Weights of a small transformer language model.
Size: 9 layers, 2 heads of 64 (1 for keys and values), MLP 320 ReGLU, vocabulary 512, 1.26M parameters.
Training: a variant of Muon for these matrices, 123M tokens, 8412 steps.
Each number is 128 + 32 x the weight over its row's rms, rounded and kept within 0 to 255. Layers, rows and columns count from 0. Numbers have three digits each. The size before them is the row's rms in percent of the matrix's.

# o: layer 3 attention output (transposed), 128x96, rms 214, rows 4-25,68-88, columns 0-95
# v: layer 3 attention value, 64x96, rms 0.126, rows 5-25, columns 0-95
o4 052:141147132143146115131053128117160119119136175124159141168149141093161173088126112169129182131130136120121116145094133160167138089155106083179083158154130088089111150132118105141133104128122165163125109069127170152157141094162094063138135123124166098220133072144232170166105147088179172143
o68 054:104133148104110136155173143158088112106095103120151098128083091143109085144128162076154099148108112103143134081163127093078110157089136171126213070100108152157147112127128127124117122131162087119130162175085085100135088143105130172104123104125065174030136146092051095120167112174096084143
v5 110:100176123144081137094170149134161141184195097085125112089187145152080170103145119131095173133134140136087101128135122183165128088149103117064117147119103130103128112127177127101116108107126151094136107095102055077127175180135097087113212142155125129077138105108122059099157157076126110163
o5 105:137179190115120106120129153088097178104146185106174067122093114137106138119179074228136175159141101130140131166097083184077159133156109104175155143137135085178105114158140119127102086173135153124137133112127110130172125179126179143087142178118186125162130176137116139162117145148087170117
o69 109:107129168159153162140128107162165086115150126120166139170073196136181084122101146134133102052197126078128143117148113156163116146117094156062202086160113124106102132125125128161106109075145125114115158127116178115077122069137126144147169173093091171169137110114173178094118164143080090150
v6 113:142155118082145123126149125109093133117132161100119112147146151136139190122125158103118117079156134153106125164209136108161139122086136129173130138136128092120110118088097126150084163149192042085096151153103141108100206159097140116129124122073186119125202136065127191197082075147132113156
o6 117:142107164109124147170182151114061127174136148183083085172123109129081061105150124156157123116132096121136191135184151100084125137188114109096163072085141129162146180149106154109107148165170131166112134133165111084146129082085118109166142090080082146116139131128095084110212112133148154152
o70 117:129102090101084135119102126202137118087121100131136185129141087120183202181145064126116164154123102122102137125125108127119145082082115158126090181149155121115118152126116079144124148192099181106139135107061152125121122110142101126171144146185164102188113153134159186083061166109189100116
v7 024:153127078099081122103110085134174175133167128175159152120127166138106111144175079220170113167104148120145128112081152125122144112056121105082098204076130153087200134076137119117114095115102079112142143141188108107108180099082103157091128144136141151092160178124121101149134137101108100144
o7 046:184124078123168123143062129120123104161117104146135157150145111110085125104226099141125121104077091083137138118084136106131182114111102123129066130139149144079096197165115154163126153170167137128159119149161157110071162100131114128118103196130111049135163135142171164155061157148108167100
o71 041:089106131149109146094167153151142097100114108105092092130120099122120145125066169111136129105130166138112114123122137142106075148126140127141196141127156125150148100117149139044204110117121116142115175089100095134174102101166136136124139069066098193148130113065097093084207084116193069174
v8 036:140129123099136168112132120197062144143124106115135147180135091165135137114062108132137135119164105183113182127107130119138123165127129082164218127168160182096166135124133241131129165099128153100149156121121147145126058109156130111140144148149181146133097145175088170125153140095199096127
o8 058:130122076111140153101118149147154125093119166115118095115118127086141102075069199156074224112131114155095086222171075105108170139079135128174154161124120141152173074107181126118138112122138115082123155075090079166104121138143127109143142144097146058163100127129128149121126130165143146161
o72 061:113147157146134087145174064095128145182144107112130160111161136145089147167164077132179070170139118108166152047111154167141082124176139111054124115147132165123085174157093144139084141153180115151119113169197153096155165168111153122132101119182109174078151139134107124106150134106090103174
v9 107:157117068109125103119109054143097079140149113144180096113187177108153087163157167101153099097180117155165127120076105090144199155068120218158115215133123156165177112143097156116131117099126076110146100152107141131086120124149089148101113166111091124092130145100171125136106123110120120107
o9 103:183104122170157063153118124101135093146132114092087105090159058107138072106156153098096114113132148129149121087161098082079090106152134116116129098111180105154076157132127120173080160128183137134139160153193094149129184178076136072115128167104119118055156144130139115135096093050132114143
o73 103:109098116143125161105074130153161094159142155093127133145129087075099164102128184122191073145079116133125162131115039132169131123170131200183122118138139164130133133142108109072145073148126144090071158096122125093142119153136121137173130083135195119177088087144145140078087158097085078129
v10 113:121199168169131163091134154122128145131059101128141138127096132129155111128126074101135081095128106106158096193158157124144121097155159117139063154089187098059085130115102120158077106127119087109122206129144162101097128122137095139145148141142217158086224104115121139121100109098138147148
o10 107:161129100108123135127100170160054092131163152176119198150145109131128098117156136108173164142130164116111097171129110118154191092122117155097151093066096129126155105143098090121152077152179172168088127123059160094161190092149155141142105067128148118157148077098153082085090174155147161123
o74 115:154112121138107146190123122134177139087140107136121084134125146097139102149080109133154153136060069130140159041135164101081082183087127126156224153168148114149180167134122167159149170110098078141170141143153106087116103099131139082132129104089097114108129190121186116121144134070151153118
v11 060:075102173145098139104120171098199188135135165099057086098148108126080189115139135148095152139111099077128067141138125091137083092131151147092223141101168130155141136114187147124158143179085159132130142169134090071173097158134099162139138131133112129160146110102114095118116087178132114097
o11 090:124138104203124065153073142079211115130109118106123057150097152124172122141146092079136129079144106108168163101074163138122084150124120099127114138152181139126151179112122139094076180131106087161148140120077131148116111071166139068158135090161120162147104109139164093101114180066129128138
o75 083:150122160084142178115173155154033142094150134143125192141144118173131120090101131141136147170157149164120100137165127105122159112128128174154132138140108051142108044136138140117193072108110187098140128154157121106125165136079052192119129195111128085118138155121146138144119083173141165116
v12 088:143120173115121139135128113146128120198125099133111163177132132121142151131133109093162133139128138084176135218109098116109129130148166134128168170111115181133095123108187172113102173117062202133148171166035123090164093145153104157150123188076092124126141130124118160063125172129078089152
o12 100:111159173156127080119060205182171131143169110099100145171067130102140109110111167157102133097137170133104143186107126065077127105059106098124115140142097147126095073120133110122145159108121095096154118119123087127118152171150100069105139079080157142157106053161087124132110183134145132090
o76 111:093091148097110123178175116092128127125114189134124163063140151119141115156139089116164180179102137138181119030149086166106112146194138146111101135121121101156164101218068146154126138152161088114071146149146093083160137124129096164129121127182145080136167142138115132098125082151088109139
v13 122:161169130187139102155172108094098105157153174105112126138117087145176175130139147135131124092143160100090111115170085127172137165121163083132213112156157210150135196094165150068162082138135062170146148151100138097122156134157180141139154106074092128117164099109138117126111167164144141169
o13 116:157142105139148138082129124110125054127087170135119076135104077115150150091070145118138121094168120132152191151083136142166118115113113163100129119207131100156100117131094116097135097152060130087155206113106171195088122122117113135165163139092130145164071113135142168123135161145142027110
o77 113:106117173094170116174134120146123122149056078142146150130071127139107153175181128074127206177091190119083103134117101130085147107149164142101134147111141113122195144169191126151070133131141129126163061141100121108143144121086112097129138123135178130130081183140145121154164078082148194135
v14 123:184121109118102115170056104141086165147158107151126116119171147072148111140124063066136083089151126105109100123129091145130136089142147074148075148142141140089215157120075180122179132111105169121113131115151123159133173155171095126160102120162168092109072163150127106137111066112187119083
o14 120:136122155124134105155123142154119131112117124153161121147106129079107102109081206099123196167096170141125163173118113160144117144189105104115077104168103137121114103166188145085076086095146125085070123151154196131123152103135136064115136070128132108098165084123190116141157054084136179140
o78 118:188185138106097136104130118159138087126126151091159077116161119135169093153122108162145040154127131120163103037119118114129132140074154133166165094130145155141122121125137075175138105177071087127203123115108070164128124193080078114119117149138104165119103097095108184135111153164167122121
v15 057:141057097133110117137189116082144172104122150073067113136129167104149092103079105128132112106118135142095141083098114105161105111142109066130144144149096151106130115066167085129188110163155150165087126100182154139133094118079145193104099049152085109140114180112144054154152107147134094106
o15 073:171143103075093187131120108099134106160103089123149161103083131129089114128108162134122121116129055108106167119099176190167148143124164106123142138161161131169079137102124109110144223143188137074086124218122192149144067148107093142136181125135072127071147113113120109136122124125114150151
o79 076:135132115178142120084122079181135146105112141175118109110181140142130101145144131101087124105151175163109100168146122109120123123125107118159079140092143114082185126099165121077165097097031120179208048108142083149118173118151159110086103124141166146200106173113143169158120105119163138149
v16 125:223196103167151139097141121127121137137113095091115134120114133131089093130152120133132127122110124111106102139195143137191178144084073187173111119122165148170110125065125175087121144127120082116080111114160084099150109146198114141123115152084096109053104081141137146070126125116127146056
o16 112:135118067168199129174100163145142079105139203101106140157083060117129147119157112099134126120145143117149169096176098111058096073137103115142144153096097107085156105141147138180159036110109159124101112164110132156166168153109137173058142139094132125103130115100130167115182102115140094101
o80 105:122154117073142121137091147123167091191124036127137136116124115123108169068102148114108133169188078107153140146104138188089167197151175140101102097128120127155131094140134132171135126104175130131112107114091151104150150075085134029140072095083162090129109123140168102154078156143115119151
v17 115:111106140084156118187186125112121050091096147123106115134158160100143160131094113141141133114144116189137087098170062153172145114080089127129166121113182145105161160134131137141090043214133122133066121149139139107086113126177091094143163091141136133119052116110115129135159124160113095068
o17 114:194191116078111177102147144156112136181136162141177119132142145127138109130148143063133141140146159129200164183144181153166123104168147090162147079159089065145123093143079137107139198169128144070156155109088111127132107093140116118118069168150120159053089140120090142153153115136109132156
o81 103:118135124117104092176063141149147131113105140097133099159089123123137164133131100144119150133172143123111128128173125194109126109141084193117072132108162157172132077120182111163142104099224176140117103121120113162116139147120102142060131094175121126136175080147189195120112079123209149167
v18 091:125157130124130114147130103156144161162172101059149121161130116111127192124066140088117112112056159128117175136158104179157095143112130076156189164102151136158138106049178102142134092155113121131126150139197100185148118066179132166133132079105109102122119155059145103103105104189130094128
o18 091:156137162138173128161149087099164147107104165089168135072123149132120161203090153141196074121174126104075161129106132144149138135121132141167153189150151176123079090140126163126177165129109175152131097170059095158143110165187111149147121092097110079101116106178136127106194147124129158174
o82 106:178112118128107128085098133151072129124133120139135163110159089107064080067110132152108154157143143124167076092159158142077119095147100145118088105148190088228231108125148133107112118103165085129157090111086154133153089144106124091068136195077102127140137144127111140155140145145110130129
v19 113:139125124211117087197169118083083125110152063092163183111153130177131152080186076120112152112110155065110140132144064135123161184123124099107115179088082155113159169117100119106119113104172085152197146136093157139126126112165157116127110152156120109154143140120178157128171161092168134137
o19 118:077139130109147159094142175161067111162115082128145157095048145222160143111107116121112123166092128125125107139141147138125107084107112154090120179124130076172160084134107127081167125190147208106132141136191173140135131102138128128148100157062136093124119147166147071134088115164077102139
o83 102:103134125120188154150113087082191093107133154096148097110187146108124148146143081173120161110139148180147151109118102115090140124101160144186161105061140158110154176142105085117082105150121122137156134087080162112118125217114113146125187069123126183189101102090064142164176119123137130111
v20 115:134157159123088124104122106098127097160169107136132133100068111085184128119150224121146148121143112123096163132139150124160201140091165119143137097141136090150133067111138092163142084112139122153161149136082109146148124140168115229095170143150167081185098105112123138218106169078145117124
o20 119:124097142189118134086139133147123089155092137159102157141207106136110165136147102179097160134124103157141173141132185109100149096132116138170174155198117112104121116117060127131140150040123131139119145118199109101132112066117073088100156138060085168089156148132134143122113105089083067130
o84 102:204132172150103109104150126113144164159111110082151139097128115138082063146107124117100072128194078161109130146098041159087098149109140114166150122161188156102171125132128159123079136162161092141106087100106108146121109169129172101144121132088137091151131158125148138091104161109104236104
v21 128:139138149079150098170116078129149120065109112096116117107119123121129161124191192128141128105168127180129172088112176176140082195094185077093111142147109130116154120166111193144176062112145059160147085098105146118092138130132131115112129122156130129181126157142098139125138134132062197181
o21 123:162137132133134181092185096162109114145141111146152097121152126121103175104167132152145078115067166119136124138031152076180128108147171139131145064132096073077115095119147074103138098137086097126083186089070049111141136165083137120176112157153151129142119138096106155099109109124116097164
o85 117:097106196164118107113126118106105157150180166090102068128073075113166133155087129148136122152194144130093152179152141121069129122140117106086133105105154144164141196126156133095072153126174160102148082135179204127123166175127165134091147150080105079172127099126122092139132154120191141101
v22 127:097209064162072113095140131158122136071131123121080164089108166085155113131181147114161163161139196109127146156068097187122058162080100140162124156138143126122096156139130139124128073133101083136076128110118114158100122065107131141108092160158117173144109155090130076135116058122117135116
o22 104:173093164185123168130171113137134095156152112090139093148167163150074108145146122077111108137140066086179137103154109116122124136041161159116168158159152186165112083149145140151115128179083164148196154122136128161148189214132170104122124104162131127107124137088165149151137088117077138111
o86 103:113093155130113179094136123152177121092144214144131162102079147101082162143055207148055119189066137097142112164143159134154128105129139109097113159114169159204147082124108131144095123110113120125128163118051140099113161151151171171148096121111095086114149166141091112118133116093139144120
v23 044:106139098167138113085142121073236158068169160138124150109171154123080058151083163137131153113142122085156097099073135143096114035139192141122101135093143147160129095102098118141114108151131134121106132134170109113160193159123156142115101157102088155097103174098109084153089129104108120148
o23 065:192104172147131096170093111109132138096130145153114085107144112144084125131154111185107099150134147119162155029136161150104131132146102122131101137151196145111132206152072168130121121140114108176149094154165098113133115179081127113129147105158134154156158147143162158242097116101113172072
o87 065:067149095144095152106115173141103123126118126150167176167084145166159123137137167063135127087146094123109102154102054104168087138100134122144162116098146100111153049098173130079124132130118121105105149123034149140121139079176134161154122114073108109113125090094135109031158122138117094178
v24 050:094180155152164111163120084137154139151192130083124111163158103161060145127126169172087154104097130072131162061143110174117095104134132041124191080133141168099133164109108129108141110168154158148135151155144102142198163122115172135126152134134113139167118137083122122157098139146098134224
o24 076:120095091123089145179116107090166111121120133117138069131170167144147174130137129187214116141121153145131178084064103128132075183171102152200157164163183100081113150102152133067152088163113191143133133113132162091153116104105128078118115128118136178193105101148114152138096108117141133151
o88 076:140149141125154112088119158188063168122097095132203186115081117151134113132155129088067185115119104117166106189138138116135164079123108089051138090088139158184170105162074151152083164140152086133135117129085100144104132161144122165162171154126116086074140146117132114132176162174111123140
v25 129:085152093129159142089130061117138056205152144201192122103136166131098084131127115120159126164093174067149111101130135104102171087153093138139083108116128115145180138110161134087137121114144150065147103122136075205202107138116150132130133101141113104111166080115148140103128133164135129192
o25 110:095115127113077085104116089126130135113101128116118191074123135126134108093128147130175160179146117131124131066122130081138178148184140146141079121140165104105077099134178153150120073164138164158177169129127165102084156212117124134088155161180129225113148104100068116123133176149111090126